From a checkpoint of a small transformer trained on Wikipedia: LayerNorm before each block, normalized queries and keys.
Each number is 500 + 40 x the weight over its row's rms, rounded and kept within 0 to 999. Layers, rows and columns count from 0. Numbers have three digits each. The size before them is the row's rms in percent of the matrix's.

# layer 5 MLP up, 1024x384, rms 0.0379, rows 543-579, columns 256-383
087:492529523496446504542584514621448450516457526565497530483506463504490444507506588442484450558447493571525444502525509576502442480493487524488574534542456509584500512513520531506505473582486468491562567474508564513444440505490546523478550483434519434511570423492500499433512478518508430520556535466515435424503533534447483495525490537436462498503525410414471495499507467482486488528415
093:507473518534541458543528470491451436420464513494525488500451480483556466513423510524529526481500485516437502446472503539472577530478520535526381514566419515488528531497546461485509495531460457476515540517447498545529490473505484485575459468544512480505502504443518499530506505493540529446484529513525516562562507518490451410440489535476468514532503491427488497530573559492495472490492
098:498489513416490505563471489564493505458586459523484492485464513400480521475499524524464524554487469566507474453490515607524470516443512520490513492482478509534515494548521596522479474479518536550546433528560555501569599432503544549463532487488501598518542531490516563508459536479501548477522498469505464566453502549489432511440493502550475512497544594526452503490532565465474520533545
100:485491559492518427472552501530512503542510522492517549512538441475482540498529582467468521518511502465509524490439398483495618488494455493568448459590485488506508474556439527485490560533478549454499484529557452429574429506517490509527520514464506522516528511481465504539511468533509404512503461559440448509498493420504499510464535560501529504433556565483490495557523485436526499471493
104:498402497509523542526483504458488485520512514514480474378475508447579511465497543515508487449485526547522481553470573496498482454486467488402520471472552484597514560563477473501532519422520566447440511592526549458467493469508543523486553515511512461465578525528523521425605524564537562448415530530485452455504531565560495564517516473511504497502467493467384482537537481524495456477517
095:556474516506461457468519548542446477543446529465475492477476530437556485531533537536611512488524497520545491412575404483502521458488492477453483521521487519469533447451573501467523488492551479542568573449549446473496465420543534467585516558474460461467525453529522506505515505497455549530532495435512562556501529448575505513460520482541499513567543531501536504559537516478562499507530
094:464506521551479522470503475535444460445595513475499596502514502522509471537486542538511517497502501500502468398537591452501519487486527470419588565530485506429484427446429505514489552576512463445482569478450474517542584558513526525433560465503566518637525463531472474528505533552513488494468479510508500503487476407554514496494531489599510464489559472544487478409530512494478466517537
101:490452532506437548503538499473460523512499467479566568480453494450486424476424471491501553468551464479450469450450539573506556553475546478475465486514558464492493546490497457510508591438455495522515476437513482505496514482510515542453559541447512521478469461620532494458528499581486521470434506570507506534462599534488503511529531548463526509561505492526496473490508499504518476499473
101:492492441548513545506470532465549457491504474467478550529559490584497477472487476391573533432552463509487529531547525531488536446523491550480441548552489536564496548516531558495454563453506493497451523513517450521499475511488552553539559580493511516504561476557494464556514487488534489567472536450568524503483491505533567505466539468456526498461507420484528554547462542466462494505450
102:441522517496543523488486557523490474567463579473503539487424558504498516450490526559489562566510572496495518504460462481515563537438544514446509554446563529497478492563524491519512534541457506389458531455547460482474473594522431406604479514515516565435484519468474496525504486516496504417470583526492454494377511539545478475499503453459510519553528508534458446448541468494456453398506
102:468480573461575488467451500525512497524506562535443481440493526551536540456496419577448505478571495483548442477503478488466418487529480489487463450491531550513549456440473497401496475479494492499456495544452466535472522497390489492512593571533488543595491536467517480487470473466514485436511444505490511488470506453544455537458433400538460532470537452464539518536504559455515537555495
101:481497489503459546562448551501459496535480465482455543520443481519453490419602563524522476493592534501509481508494472487435537566510420517489503405579447547554473462524454444510538509554449447464450490487468493547509559511573433527550480544458530524526507519499486506479461509555448406524476527487482507532514491476546458505465477494506520548454506470459472412576483459511513480534487
106:458499531467486502516547520461464540521474533521521492488532502507436533453510509449521466431501442487514500514434542493451518558480568521568469503470484518506444543542514550514577526519481502492465533489490430558601437486448442504523514553517567502476474475517414427515559454493543526466454548511498468468487483493426462473509470481490469558449492505529519475523460506522466486474502
099:493512524485374602553437611569468524412446461520595495508403488544493461494553505445510481487462494463481492472509544481467517531521496507550556515465483523497536537543544468500442457518551469495469508452510503462477541495500455503481420539575498433465518534493474506456528468540566451515403497524559528480508540502507445470552465510479515514476418458536483498466512524519520486548475
092:552469524525432461521480510484515520527547424431453528498476436415487567516508495594475465602456522470509535499576523527533496434421448468511411548547536501466519459450570470507465515503465532499471478418447482497490463519477510483447517535576459433496516550463484492516493501533482495521516467555443471541513549520511533458491503487497497529555484550497482488477487549553470544526471
104:468558481481498583547509515508459522498429526553499495517514491488480471595510521489490412504488486525464522437537463559515439536463535493449429500523468504538435489536538541465504412520496457426515426480561556442515528498607573534489528421527536491494518420468510486559474511554506404540496498492447457457499430532447468435441479526567504539454516492542492439509552474501524475476476
099:508549499482534497485463447545494433480535469550479509483524556543519494496541505475583510541610409506471467461528505484508566531524459510402487504449431502492492419518530513522548554499468445497495463457432526490521542500543471516463453524523426485497480451585450506537526486462519498472557578534477520505550508566594439568466438464485531482491420550608508549533539521488542472465452
098:526567480411542475480450526567427492567490483419491522512487530467566543516463416475503512468510472404554480475479498432511459478457557437519543517584456490474458483489518500498471524475459520485542450503625492552518461456592508501504471529527491548522481503433512473490518526511490453414470548558477500555535551504420530555416516501500500533548500466560458537475489506429496520470523
099:451463514541529528575567499448448523439496467519532462443452495464529520513523474586488550510484498479511460527582468505501452547431496496516475510513460478486511558534432509526411430491446494528472417491438588451536522422457508505451485482565460480524487510512464473417535525528519504502461488501489528546482495473514482505538473470533441457483466452542512532539404539492525527600498
105:546461526513511547517469497463567527502501461617604486534456462511527447523445516493523472501526429468508451542498455398574513491570512494484451443513538452454531487579535517489425440493449457520559446442507493497517467469445481562428451558472484474531507550494487494545440472461483529481475502508474504586516497507492518470445483512550483485555400468428502469518490562496475487459471
105:485530439553466494490505498469464498504474519568520485504546567508550494521519519421555466438500464509496506414487484484484503493548543460545514428495582548522507517492517541497491525425474500501509500464601524438523512494492392451521477522517484449520533549577519479473552534499467572494431541496498412514450502557544498474529496454461506498465479494519470523515454497509553528534516
098:498556500552525506553498516467530568533522456465509459470515593481518478529554561550512545489478411515564516533611481518495517508511482504448479482541470470523453489472505449487520517529505493571575499432484530484434455529437500501564473488490477503508579446512462459506590527466499552519519482567476539424491479499461512462497491484506524425465470501511518496475496464528463535517524
105:446591515493503494483556551459430516474527457405455456479449563507421504456438524518505577437530528424422509430543533486588567404534493476512519452547518485475492496565492529520502528536512515513434500516494496488441540511469493586514499487486489511510476499481492502464541548468412475528483532464513537487548477442600509432514398453488527521482564498533509572553528513575504566512499
107:492504562503587426467536449480540475482510453549439478507525484501424477546516533515520449487463456461482525425491546567504541420517566528499466458506517535536474502631498517462445547585491481538472501553498450532497490443495520503499486549532514374454408566467494470494473568547512532426460532561513482486525493522443497475459517422492559480526482506611503500485524491529500507558503
105:543589507553575502488554578468440476551483506563456540530550479472492521529541488437464559485506503528501558524520510414448499526529522495539491483501549531519524409490511497468453505516506513510475493528453555486464392565495505454499512499514504430476573510491559569513442499480482422571458479475495499483451492447503464537484502512468558505493463522527509502446430434519499501529512
099:487468482481536477547547461429500521502522484507558533471515486482484504452491555512446530522498414530449535442479547527496439539462494432534562481459511446463494527513544483497441471552502538607488463492480483518465460406531527558479439529552382441546507437527594485466473503518469532520394510493514523515527433514545520560551553509476510542529549452464479463448455564455421589464535
114:488515462499447499510507531522427463461515503457483507471533531483468474504520443460430529429478533548585499449465509516548492480512520496531465506492526493575445511476534435526528514432550506472494551431551519456457460468500512550563519447489495484597519551482450559485516517488517503523473490533545415468531525504489510563497425473440460424478456474563457533455478534446489473468474
108:502473526477493511393510470418517578511554461528463560537554460477545485512489526472473483491529500511485469489536487532421510485438566535504434514543565588498491574548533508443511545522506451479557493523507438527509535548452561530452513525503497460540500473504448511542484470467507548550517476503557488454423488558505459501480566534555530568535511447497520484521546526478469547416415
088:544515546566505452522543509545554481507573557454516470488480429465535528463496510533463485509458465541437491497492520484528494407451516518536492488486499440548513493508524520532488537507509482503541571536554561507455508511551469470525523465463468438498408496525564499465512469467429482469539505489501497494525493542502492517574527556490536513507466511440489519506526441524519483489506
100:483500543512434470501486539486460492522509629467423543537624474492461426503544499472480495527509453562529494475474466515509480478527527492529521478535537462477564432430501568541511599528472471482544523569508525405532512513482513566600516531505433600545478434521481455454443525568452505506513507456560475491457509429566473472539532536530508459465432464531455509507461494525510504503519
083:468490535424479497480424454445527501496522527418517476464443558475539507522453552465549463507473515515486446497513474495510545507456461453538506487457522470460478495575511530488520506498472524492523416490455487517404460474472453461473505484446566532479525532469507457480486526421510528503402594485464520462499563526522525583511406493523586507530483513552555529504401541525488439458550
099:545444500459571429539450585446471505484529505530459519542495504442513485435427503485513502442497610568489498500468566459552450541522471575484520562464517428533459537489525460504509498490506525471538483586519474479520519484454549539481485550531448509479485495529561556503491516507450436492493474513524507459500528502574522498527483501565505540521477544529463494502566469568453498484467
099:487524518478524483529404535480587536546506486512433503504500486521489520415511493542475539516479455517534469496484475464483428462470443521534526509492434530502465528545531566461493504437475548472478526501550494483585501573481474512503512475520547573493601462515502453508468499541476578547539515552501467511516538418448488478454500550494567453496550478468543558466437501484434475518459
097:440526553496437510448514505505525480540494425489521570504561510496533510506514482486504516514511501520495505499528466546460500402587530506460513522485509467462451603532547520479553477593452521511500414473557528452487452524494555465454564484564534556515469504475504574488495513540478502516511453524515517455525458476491524582540517541551512553531526480513476485493533514507522504540490
095:480496417501463484489487533526472488455463530492466411477478510571471419482513463482548455561493487496498524535494509502499484472529398467526531462456538511463520548526546520596540495486504485443475450527548432557503512446554545497492470503484407510492461504432508512499477460456573459493549561513500450546492550524499427530480505432375575477525470536522443491567486458633516477521474
098:455525542471538512472527482552485512472478538529469485531501487490508515486411471429499502583477523528492476484447563515511501535437524502525484524540468476476523505540487496577500565520521501555543464393490579462545512485580467527489498488494382467475543520559518440418520461440470503457528464493527555568564549476503475485521399515539535498551536477473476552548555531552508523501480
100:445522541430476469519450534459468454461443533530431559533486416478448503498444545475567501442527570447479504493552514422515492564563596498496578528493530449482491471493485509464502508465525524488585452562460501454493503544509529468515442475473532495523446474446487518450517501463536505429440519509553529548441536491530493481462450498523579543476490469538536511512490471466526453521516
# layer 5 MLP down (transposed), 1024x384, rms 0.0368, rows 543-578, columns 256-383
090:452467504534519489513512480489543479516525484504493518496478522456477557459565385496505478490521560510541465539465481428542528525512543521507444552440505456476490459535433511570537539553478600530454443459477476494574528523497493480470470587500503484493540528576495484580448469526469504562440506504486504515501512563539495547436453504571535547546536578551512448442494526550488579502429
092:497460576526490543477534490519512481515564541447537538445545480496513504492551425444446448501503534534464479497461519557569498504509549471456502464467506541481451499509466538414566466535521518567467504486501429464458506541421464522487588468587509512508514490446545526522458457527442494558488510487503496457532491498501510514443475493550481469531485522560493492427519478551543531552488
099:483596513466478539467521579519482586445418542541548484469496546500530475548490397570506515483554446529428473492549512454500532504481479496452480463482363450507478532463467461539531473520538545424506450474477460475522439503534481532508464514524444476477553504559549541551488586494495604477458484508499467537545451455448551496474470515433530460484496491515508553506494523501467508523523
099:493519533534449445436512481526504559544499615454508505525619456463475511501534585497588497474521416505423451513536547563474446499514473472495438492488573497513552488500476520427489528550537470494535491483427535469403462465549456516506485454460552453490526459412504476480469487480517466484423469569475501506475470509543450498478490446511543549531585478554443419530494469482514563550449
102:477501482512519424489486477539409448499543484514573480512485552504490474550469545528426475498531503557494538455491518500490475464511494543473502503537456501497417498529474494589413509420502520447454464559514558455526436540495471450524555510524493529557542521562383489428499491523470438514504483430519480410567435523524525477528494594462528488456534460436479531524506475515494433515501
098:572467519504489505535570551501566557488490443525478494517495541489520486478543482543442497503525563485522501529451491478490518551502511516482526445541589535530529502434382538401559504464476525551467462446543541542483450579539550526514486500444524516570541476580524500470525418467446521494481528478528495513526531549510383505511465484483446520450477497512495501535527482499479533409506
099:511542451515491499484504489537532529471497448464517581549496535529479491551541513496452458513491540535454459609417454440502494427481549460461545543496534507474480538514557466464463561496477498517520487423524527516509577523528544513518483429488537456535497486480500509524454566508526586559560534445466533561546505560529461505528471540428412489501501440514498508527462504476534494500505
098:411507511540532518487517514514468510502510543506445550437466504466493497556474548537468435527452468499450397499492468465553463438489500476499533514501530489518479461504443423495499496550467540444498508507459508585457567486529511639531523445495439510555525494580470493520508482499537430488526459437524439502482475499465532495595531539439556506444470499452558451552442469589533566491519
101:477488467467511502524544480456470550445476468503478514468526428556462496469554509513473494492469444512436466491515473554455483472453544484480538540523508511540476433446350485539467509510491533419493490551480529480448524525517493525505408576536501485611511447494524497479517553433485498459510556438489491506499426565504471490560436415521554468477470478575531572547489519474492510525479
103:468502498385526528482473475526531409519500439536484468480497504499466486525589544402467462470490497555579504510469537448516506559455586519565488469540492440470574541478705482476452520542451522532502477508441449482535560464548516385492490480440479494497489503549479525465571440519469566507484525509512542456448448463503491481477550472488478534500544520538526445533495483522483541500598
102:495498489501502549546511513527491532467439515493534455495494557485489475546447479504514492470491407581563560490494501521450485500468511493489504480451536553552479468468707540529540536483507509481495480491485453476443537495495446538538444512485525482442492461498515424529461551529484496499530490525494501463478484513471474430439451475519483465484514465501468438494529451445495515480508
104:462478481519478534517488486499406524531563512554487530498434495470436532482519521509480439533492402537532489509479483489485585522541496480460505477545545495529500567561731537450566465406511568528405469548469510536512586488518487521564492514468481533502539445527505448472496584514499513461473442503445445514504476435478506589498458528514464506520551569541489461507510523464471512502580
104:529486501528484455540451533515423516452523475509537533527489467503500561541461511483546475459485525467507519467496530480494513499442456434607451460475474494556462575533431553502526542487526545477525495470540451618506488478496486472463457549469453532530501490524504451487494501541482510477528510477539512490486558521552514475567415478517439516439477466449460549460444498515588478517501
099:506468487534509530522483483479453525535502501423494492538499425460477558486504458485510457469531487498454515460491459462447522530467483487480558555508511464453509528512540471497473483484558457436546509432509493519545516540484597495484570526574573559501463479493428520552480515482503422522455534570463493541565486462511497509530448428519436523484460484543487441500512468466503477536519
093:501538495506537576514548473503576473475399524448460512492482509540519544521517497502478462472496555467500483490450507488479578486517451512471525539541473485506468512493786462527457502543518511510528464467476460497520495417519497507451543525520501523506443484405436533532508362491549469526540443477528426433500463503572472510483490481515492468531564502451469589506465484586567492492469
103:537536457490526566460473522437567569540413501494453515524592454473429453476509496546476564511549519573488444462568517575487433475434469504539514557535515546526466462502448538498475446468520471463517600596524522473462517508435469548515542520519450520500512503461484520471492427461583458505455514465452576553530571537520449494464511488510454541440466492512554588519494478530469543453481
099:445519428545446470450460532473592494476557544560520460531442373543500481651445546430498518469531538540520499501533518537474508549505534464458476415500540546502493574493575426432540541477468461554485592416493509522505517534475433528521545528485500499521497493511521514472551480508553540490588478483495508519508429479539521467479535474555490534485477457529445459532463512522467465499445
099:497541491448544474402506552443495470508471522490476482504547535521509528455524404433510521490450510484507536448525493582539543523576463564474486540505546487478471401536438453504520563518421537507471486483468492504496423394484432481533499477504499499488485437491508490542490628507531414510480459538478493540490531560545505516585477469530506516512492504536489503445518490486546466549467
097:522500560546467524477469524515468466528449589562488483497479431487532608502529454568452555552494428522514444492515406562528451458544536474516465441543457532470525479592444556547490539458486449500457484558511547450540516506460515421551477451527542584479468483536484445514574475400546551547574448450462464510509479504521472519539476449487481499454437503455543510531556476472543474478542
099:547448574474495504467507520484553532444447493492460519567531513494522434560483465453532461470493509509499375512491404508493572513521487523487498447536485454440524479520490511505480462519450502478476510461517452480460462452441458489551460477521539532419500437538551457471503377480501490465471465523599557460490503461463476489406512456489528565505478445516469501486568580488439529519528
104:396458490515528496536489515460490645513548465422494423533506526424528488499434463490516504539562426470547479417556478421538538565496542502517532544473465552556498490478462440530450474476437484553463530514595559445495463495484525546470485539531486482522493492496522475418514591532478520469553497531452451545466464522512542529494483466550506515572552545407451510520473463453419507550522
100:521478482539515455490509505461471572517504473501478517493494485500487522439526512513536462517476573425460579451525531485500523532533576464557468475459565486461479484500572456506555582417486551500514487539527505515570550504492470466525501427479509548478543510495400513474503493482502487518466514467518492496510501477522546528516563621578498624474526506512458457470476478507484446502480
103:506487466509479522484486535538452438533458490475487424470501427524516546511496477502457540537470490381475508581490455474418468481489534519532559475426507583481492419536576495482502542471541547509511541482546530519462521533515500490472516435514506533552560559477499532501449467522509516489545492525566467495572523479506482535495485583550471434544484517492491464442529563540487502475461
103:519438548466608444515487498471478475534478499474515516481554427497509505455500456484483502448519442492477533460518527533439468461521488485527487496489482473526531555561539513441485492522465429475463533544504538564465512438462479562458521521497545471496408484530489481485491581513467432527485477552468438503463540573513511443526448496486490491473607521578478493474517513450435518490429
106:597549468479477478534566473489529540552545466538478457444515523579529569536470495559444490491382482564503483476568507503516492555506476516491492506503507485547523477552459481495475497447477515487482475448543519504498537540500504415516500551505424485489537443487483498569477452474551500516551524518510507462487596466440499525522449469486446460456547530496573509515498519476483396511421
099:491559515437446500415458509470498549491487538447548449503586524534509458531454511482539484537493480596485485512421547517471576516528458543487481577511433558487509483504533478519489546530409521552574596490478486455513521511430466575497511481471496448515493542482475536478607569481502473524505472469539461490514430416511466455592506532479494490436475482519461562459492397488481478517520
113:476498471484459501543504504532525486472494494542425500510514496465462470560543563531524507500466462465502488586478466485464475467429541570494513498545460443464457560470473421474515475526496439534506503421494503485510572475520449526472536492510466518435432465597517542525424436544525532566532458585572539472391504474554503461476513524490519482480535499551527519562537443517564510560447
104:542490539560533511389502563495492525473460429486474554497506542561512488512477488497514478543442506479494491496508498456532464544531480504511489528492481439521514504476560563508431463531507463460545608510508538453467539447557570511561433562521534487482517460550549545416487540498576508527448521460516452479576452474473617488509515431551493493524536474436552548464550474432516515545500
091:459526490530514460445520502481549478471537525452497492505504470484525501440498544500420514511456480465521535509442515483440538482431502491458428405476506527496548513493369506511586392506441460531503508478521518488494477518550504492531515562501590527534473492507486482555543482462512511512560561498560502510529519453448562502531484520449429487498517486521478473466497480453535424576410
101:513423514510572526506439453468487497524561423524538503549540486526481525487456484520549513481519543406484496510508477543496490517523484535462473539492491514555491473526478422553521467522505559464547481465541474536512457470446424508568461520521558490537515480464542485509513569465508523483517552522525523428560590495452535494451447532500498531510559493488496575501533576492463522457457
085:507462522546499533579518512522490497494444549593465508482528514474551499492504475522478499489503510543486521531494498528591456485489535544443462516523528526465491499533422503554584513494542517511527526505461542446467486429438440482579537453477525544467490472516530535426441449459472457569501428540497469539482512521472446515541580441532488520521441572562520439431501473537448523471453
102:563593473463494484478505498521472460523514448498495531509446505558496475507518520512526572481548526471502553479469565504514471481542478501502519472441518537467640562561525466430499465414434455480511502476454546472488485524489550510456475507470504586527611441478466501528559507468413561489455447515482508518493523490496464525457535501505453484513543481540467493587416551534515469504518
098:527513525570484492413520509422462490480488485491500447476475460515483482563456509480490511511429487480483476521504525547456499557617482488468496500506533497483532484496644528492542524469550495529504529538536545531517441498473506562577523546486476530514435477449475572517483455506476521469521457465494475466493496536468491559537489457451504465546488551480497533541535540507483495434410
098:473506524474524480517469547538530487549525446482510504521445434489481493416441568467502594533536512502454462451632543521495452596547498507464539509554476545524550429527500427481472510491534446475525536490558493466510513519449528516480505446528490486485438529531438531448455502532479535523476533493576526425480511502514529496539486521502506459483461520473528471490477500529492500521502
098:472458531462489452514574501563530496434580513489533516446568533527460490513498534545451499430495485509512564541451485529536491516549465536482459530567503498587500452516565510531537477502529458558530478425545537405535513493473490539509482504489500547529513568494539575512498382551521449417533531503541466466466509502546476489461512517469452494502507494509474519496496529557463460509475
098:498500414473407526566442499539446558521453460535467510490480463514552479531501493457523521557540519515531527485507456510458506516505527497547476526462442454526548561518286509549571412471461454469503576473434447495516546499435488436493462524502453461487576500521478479430535513489520446520512537559522457547539510547462512489522470486486505507541491520484537545484507574475447560466492
# layer 5 MLP gate, 1024x384, rms 0.0389, rows 544-579, columns 256-383
093:462464485497532495529454504526504478516455530527571468488561509484473530511513460477460455491515474452548536414503492537470498523463524537446467462517473568434509463526540480486500457516492562554504480531431497479452471472448505512530437505505513475551535538449522477511499500539508515507555534538583523604575491512497495413524511522478538529473513516533538549520551574500496536524437
097:485456511576483503564562505393490488604513494501528437493443452504514533460490422525479430468499526489515508496470457438547454468491499472505497472482530500565465562480523504527556534483421466456496512489491519480576513469419552455521555500553452501452547458539500521512454492540504494467466496493510504462465475486561484515476525500552455498469500485466418482472431535510549503572510
099:450519573539567463512433528568540453428473492504504444490513628479521501492610534458491484527529527537381466481519551557480435483526541420517530545499484498570546483428552501469485469557524513452504562475495452497469470565493559532494486472529451519518545471496484534509521538552508452531494448537486580455530459496450466502554513519485450506529494456470497516571578544501501553520446
101:543409477457444573452504526486538451442572488599533461477537485500524566532491536491473348532517481476523550538535517497515476490515524463414509524461501535454487533526491528479454464585454457510482480490488519447488477533514421551524509459491513419537460438526480460451464503512523529469495463501476492519484489564531462499515577516526445478516482517496524570534533470530548545506437
098:506530537470464452510490472435432492549512545442502449493506550485435499501461515464478461456551553476415541417552437519471519499508561520442512531498453543469475394454531513523498496560480474553533513506448476490480451486497496466460532529434565520436492466467460555575529487493492434436456415451517505525530531518528506528418483463482504525507565525490470531527523545481491502557483
098:481499518505472515530474453522483444512539526466534453587537484469484477558529531474455520515516574539492542528494584494500492481520507549507568595496434516449435441481528482476544456530543505456463524536519464484530481483532527520462522491490530572565416483552435558515516492434559493484565446478524544441507468514522499511492508538545506565487493522545448535482475473510477439369506
101:536488555424483469529492499523490429505548476528459467471549524541468495485517445471473470539554482544513471503510532507542461501472572524574586549457501550456423540526520587511544383530491513513554616564493443451594494498502458427537510487435470475489438525473512469512560513504503556468475493468534503548560466456565475575514477474552493503500455582462498493456464507496451532511478
102:474446497539498469444490463532465428438467515503441523506506423485508523488541488510515455483461442521487532475511502497466423470403464478516527485519520517515434471463481485535585452501511496447456499596488516514594429478478591560489496513516515603530605541460460501503533504529480479524474454503483531468471527494447558463485557497513561474518514473438527562485505535528476550495478
103:511543529572547521459473563471552464519498548531562492467487595527408473501500516540484520491524492514500518516484590544428445516508485501456529465422489467524509531462474470456527469519517493522403438577520445470505475489479443520521555464518502476502471502502490592556570516574541505455476507480553407490441507494548554508543528526463494504593545484542394512509517501465510491514497
100:555459505484536458510425487477506507456526519415492441536536444488511525459564511548534556469496532426458518547517419543502475477474552609458521520422495492509449497551443527479508540505484511488514601552515412556483522488466526506488474470454534446509457470468543514518499571466449488508498500450497508541482505538515535567448526474501469496518449475515419527478507470528470467497383
103:449514527502598488440486443505476472454507543497420441549465539445501485520500421578520417453536441512475470450513526493478456490469489477410426550491563449520457507421439463491582534482534454519476466504543517468482438458449522544532519432560458554447526522493519522551489465501513525399546497458465519472465500499556526520499544496542484536464516489425418509530482482573526530544571
103:536499536590494404532540441470511446502506513542428490614503488483506538468475560511494555495465520537474487505467540557562430452543517582520476508403505479518519424466568588515518511570452465532469488532527491487547500546511529522481582476535479494474518526448454471572489570541431518495513434441502488476447479456524480523520584486479514550472521516487490509441523569479465450544548
099:490474511464539469472467483431471460555555540515513411445498511407480447425480476487486439546498592518534517470485528405574486458549582502510564507457569539522498415500419528459447520485562524493516438519514518543552539483504525468486511556473461451465452478520444468473503539536523585483553475557537500493526551613518482509453495488476510525480528475581524531523554497447478527509548
093:500479476489523505482452445512443555497547506520502420427501468475541500552569486496475491529514464476546539409472462514513510476552542505500521521463497450473462469527469457491494492467558484492511400522504515533533456470507580453563516473440549507436480489550510535473394525542517609384557535495556518499481491459569482422465501516469519558459464551564520451512570467480508509468532
103:399549476495470473478511500482439463534513504583503497464486554506429512531498488522484510418552423489507513568493495505466439533483541560491501454521488548470490478506491465492455452488525436462457478525466480478482477502512511569514516531518440549495436463474499488499483543514565505539469497509498510451515503522459534506491555511522493537440463484433477497516523518521509515529474
098:488435509565470523495501505566530470491490469543544512496418463486495465603541445517462436511487494477534502482536475501418510502514438486494505514488416520464469515510478552527507472562527454496527487542526507524512424525536485466463519419483459625533524484492414549576557535497549478469548431502498574493523484470495452489416541507498476454522429465438506526544580505442528469476467
099:516465496496477515527565491569481442470466510496564420506445498504436508497500504437510481522530446495551484481462517433472520424435509475503494515556494520507480454546598453523507581477500475494472529544509504475503512498493431528495483526547527533547453472389565505462497512545501606412484473437508459515449498529524518462465495482541585547543532475457453482546506468465550488523501
098:510504545475511424574432479462492518485505451471515517531488486522489577553569457499493451497494518512506477493502484518410475496465460534462466540527509496541509546502452537434528529511554588605534506512505513556559508474438446426495596506487495528470524489466459506458444528505446490481521432471469475506501549482484505448514524502542537428486488517471495494468458519522583509487486
101:570395536571480411543526516564516529481405446491509430464497463512536507459507439493486532464496558454503507441522512552467474605484524462547519509482510530582470491581536422446565461540469555564509518570513487486548482472499506439422517506529524566553484533457461465468472482456505527527489513489393562456458454502460537508537552471517516483432407531505521513524515456504583469509478
104:485560496443513466505468532557516437448467570497527461525496572447535480495482473472481515525468530509474464506492462566490494466445521539527444509457460530534459500447491523477494503426539543485468530521540490537531520495438514463474431462482499553526441490415449541513572507541519521453590488423503546538593500427471471505487536452523520578482507553503479525470565536434423456566449
099:548412503463425465549469409526463427572550541480477510506448485493483472489545548436492471475542538525495432450521509532544458438494504540527529548478529466450411471551566454518514466488515515461463522614468502521458511541522500519478522496522489474477439479486462527473394470495524451493501490420571480511521494505525559508477494500492541524511514492474435508503536531468464497476479
103:550431443506526516498501494507467488489575541566460546457539434386511424470465461490488433465470500505513491445478503462551464539544487584427452484479508512501477517483518429514456487460531453507581531496489554459445472479501556521430543533466490514508531455479471431513494565508508583437443529536508477432533514520469501493584465439461539538530493484423457492530570437431540476429462
104:436567450561568436462499461509505508491505532449543473517445582555592523454506447489464509501516539456492469484446450509537393483513519485466562543486490470535478492511575513516504552518529460546454485472519562416465491540546502457531506452515565527468522440524427556541501550515497477466466484494542461552460468444517558499537471429521430527563505478447521553482525530548534544425511
105:473445525482557461506572423486552532479442446470527442595474500502514502487449453515506516491494554493545462519541515453502497444433502509500455569496518471510557510551519515501503500477538525568464570574475500550429461546446534549501531518509461503516516527550428473587478536454412466502522434494498485483432481555529465477504467545401528494473466471478477552557516508479506480509595
098:471458535488504473538467453503499524542481562498510467551431508460509519499570491531494523491477488490502504409471513524507409486424414501498557468515448489591450525513466431554569509504451546484486474537571522461524476494448516494510503473570525521462481461527535539456501515577498501540459495540571496546461455441476467512540475553588526510511492500533408503527462498500526519530456
110:481541488548486454486517499476504424479456489502527451569448468523484457498464491498490529434450530483555540429502497510495505493530505544451429452509468497472500476531491431517486517435470513543460448498507478471514466479467490537497492513559492448563514510515491543473548603605476551449499518474524429481429482533474483489457541388507481565494487501523448541450556496491444524514438
104:514467508532542489497497451550497413457483421432418436522457518439513505493555507515482470465506481516523505439525538486518484517474461460441504483464474469491517473536507597479452476528478453483482541547520520463498505528376487491493478534490497490506453538510428521484480494532552548512517522532493496436501450417528538547545508491521492558471544504461466511522523463480464480508525
092:482516460582535469475453519521506457523490519422514501464510533521561530508527510546514504543466515517505538505540516449426484500489464526521435429482512508488540507478535611490490510518503500495522456488552463510465462548525509503460515484606490551480528539518470502483454505532489486483542523466484547525539497436493533396440573552554549545465445452470487464549518574463469570427500
101:494555549544569489488501457538434452453503502475454474514535499562531448491450388482463473533502484521474505566521517498515388466425495533452493462543499472478487488469464456505481498507512476554510455478569458516458523587523500482547536505535428510483522578485481518482470571491509516545500516407533545497493472561488535464559470504460497523463449585547518481547504474495565500552503
084:465512542424476459491421509467432469481462483497566558456467526459545490480565530477498512554503529528454502452507546460548495530440428497513444525524481490520516475566519518545572450494470543457520479483405531463488447513466460528557545443564523486528486442511565482444494508420438498519498511506464509461451470566530544518447431522535527481552427543486477505448429473610507497527485
100:551474521521480479547439500526483492511548419494490479522539501435520495514519454418506433479458494534542579474579486541479543537460508515467525566531511477447513454507464539454514488549507522500506469529452450514579463495465466521511454509469524540460499513529501570518500553548520500539615454449552476511573411445523525498561522430500539479461481448519481496385504582467502458466492
100:467465507516527449575511571583481465475465449547497504411493546496542534396461507429576528604522508427475540526533459457461435430523509479468505476480487459488451537479532481474463439490496433521509508447461464506558488414516485557489479441497528459515555484551476446443513513510469477492549514489498495490560505513504476539472538438500563487517511534511430542492547439520439471502495
100:515430584482497455478463505552439511468498493578468494540508463545470528475522496427523474493547482475500494547516481415466418472534447525453498443498497470473489514463590454502482418460543544510532474479509486440520456518454487449472538581564521519466608544429530594489467502510507519525532401517518455478505470412485529476516509519525590616543566429527483470547475487447399524528512
097:505471448505449524489465489479442425488491450508549516553514429522511574474467526503493488482564472487553471496504494483533494519545579555524516485538486526450539483492505595498529592586521519471467502456566487568525492558482512506475528463492493448502459458563500540490571479522564525472565469476447497506500371480503513521495488512465492510530520500461512520463536417493431544548587
099:458399579444533449485545520468482527555529490437463477582448468542500574452528478541503494507440526523493489415532475514549470494537505496440464481469458516529500554535471505516527534538430407526457509499512480477524508503544507480560532474595527485546485484485507536541443509517540495504588463529518542446548455493443552465487561496532486561510414482473498530495568543511480498532438
100:531498551378592512584514433496484503499388448500523490540510545528561499471523515531487529547472477535557514575560493513490455473406459494547518538500536533511465500476474546422530483535435514480529520469551480464498549511497436489454446393530454499485545440522504453546546522527495546526530489529527471481531423535476490508525465473470480511426519512456483488534431534481434458534433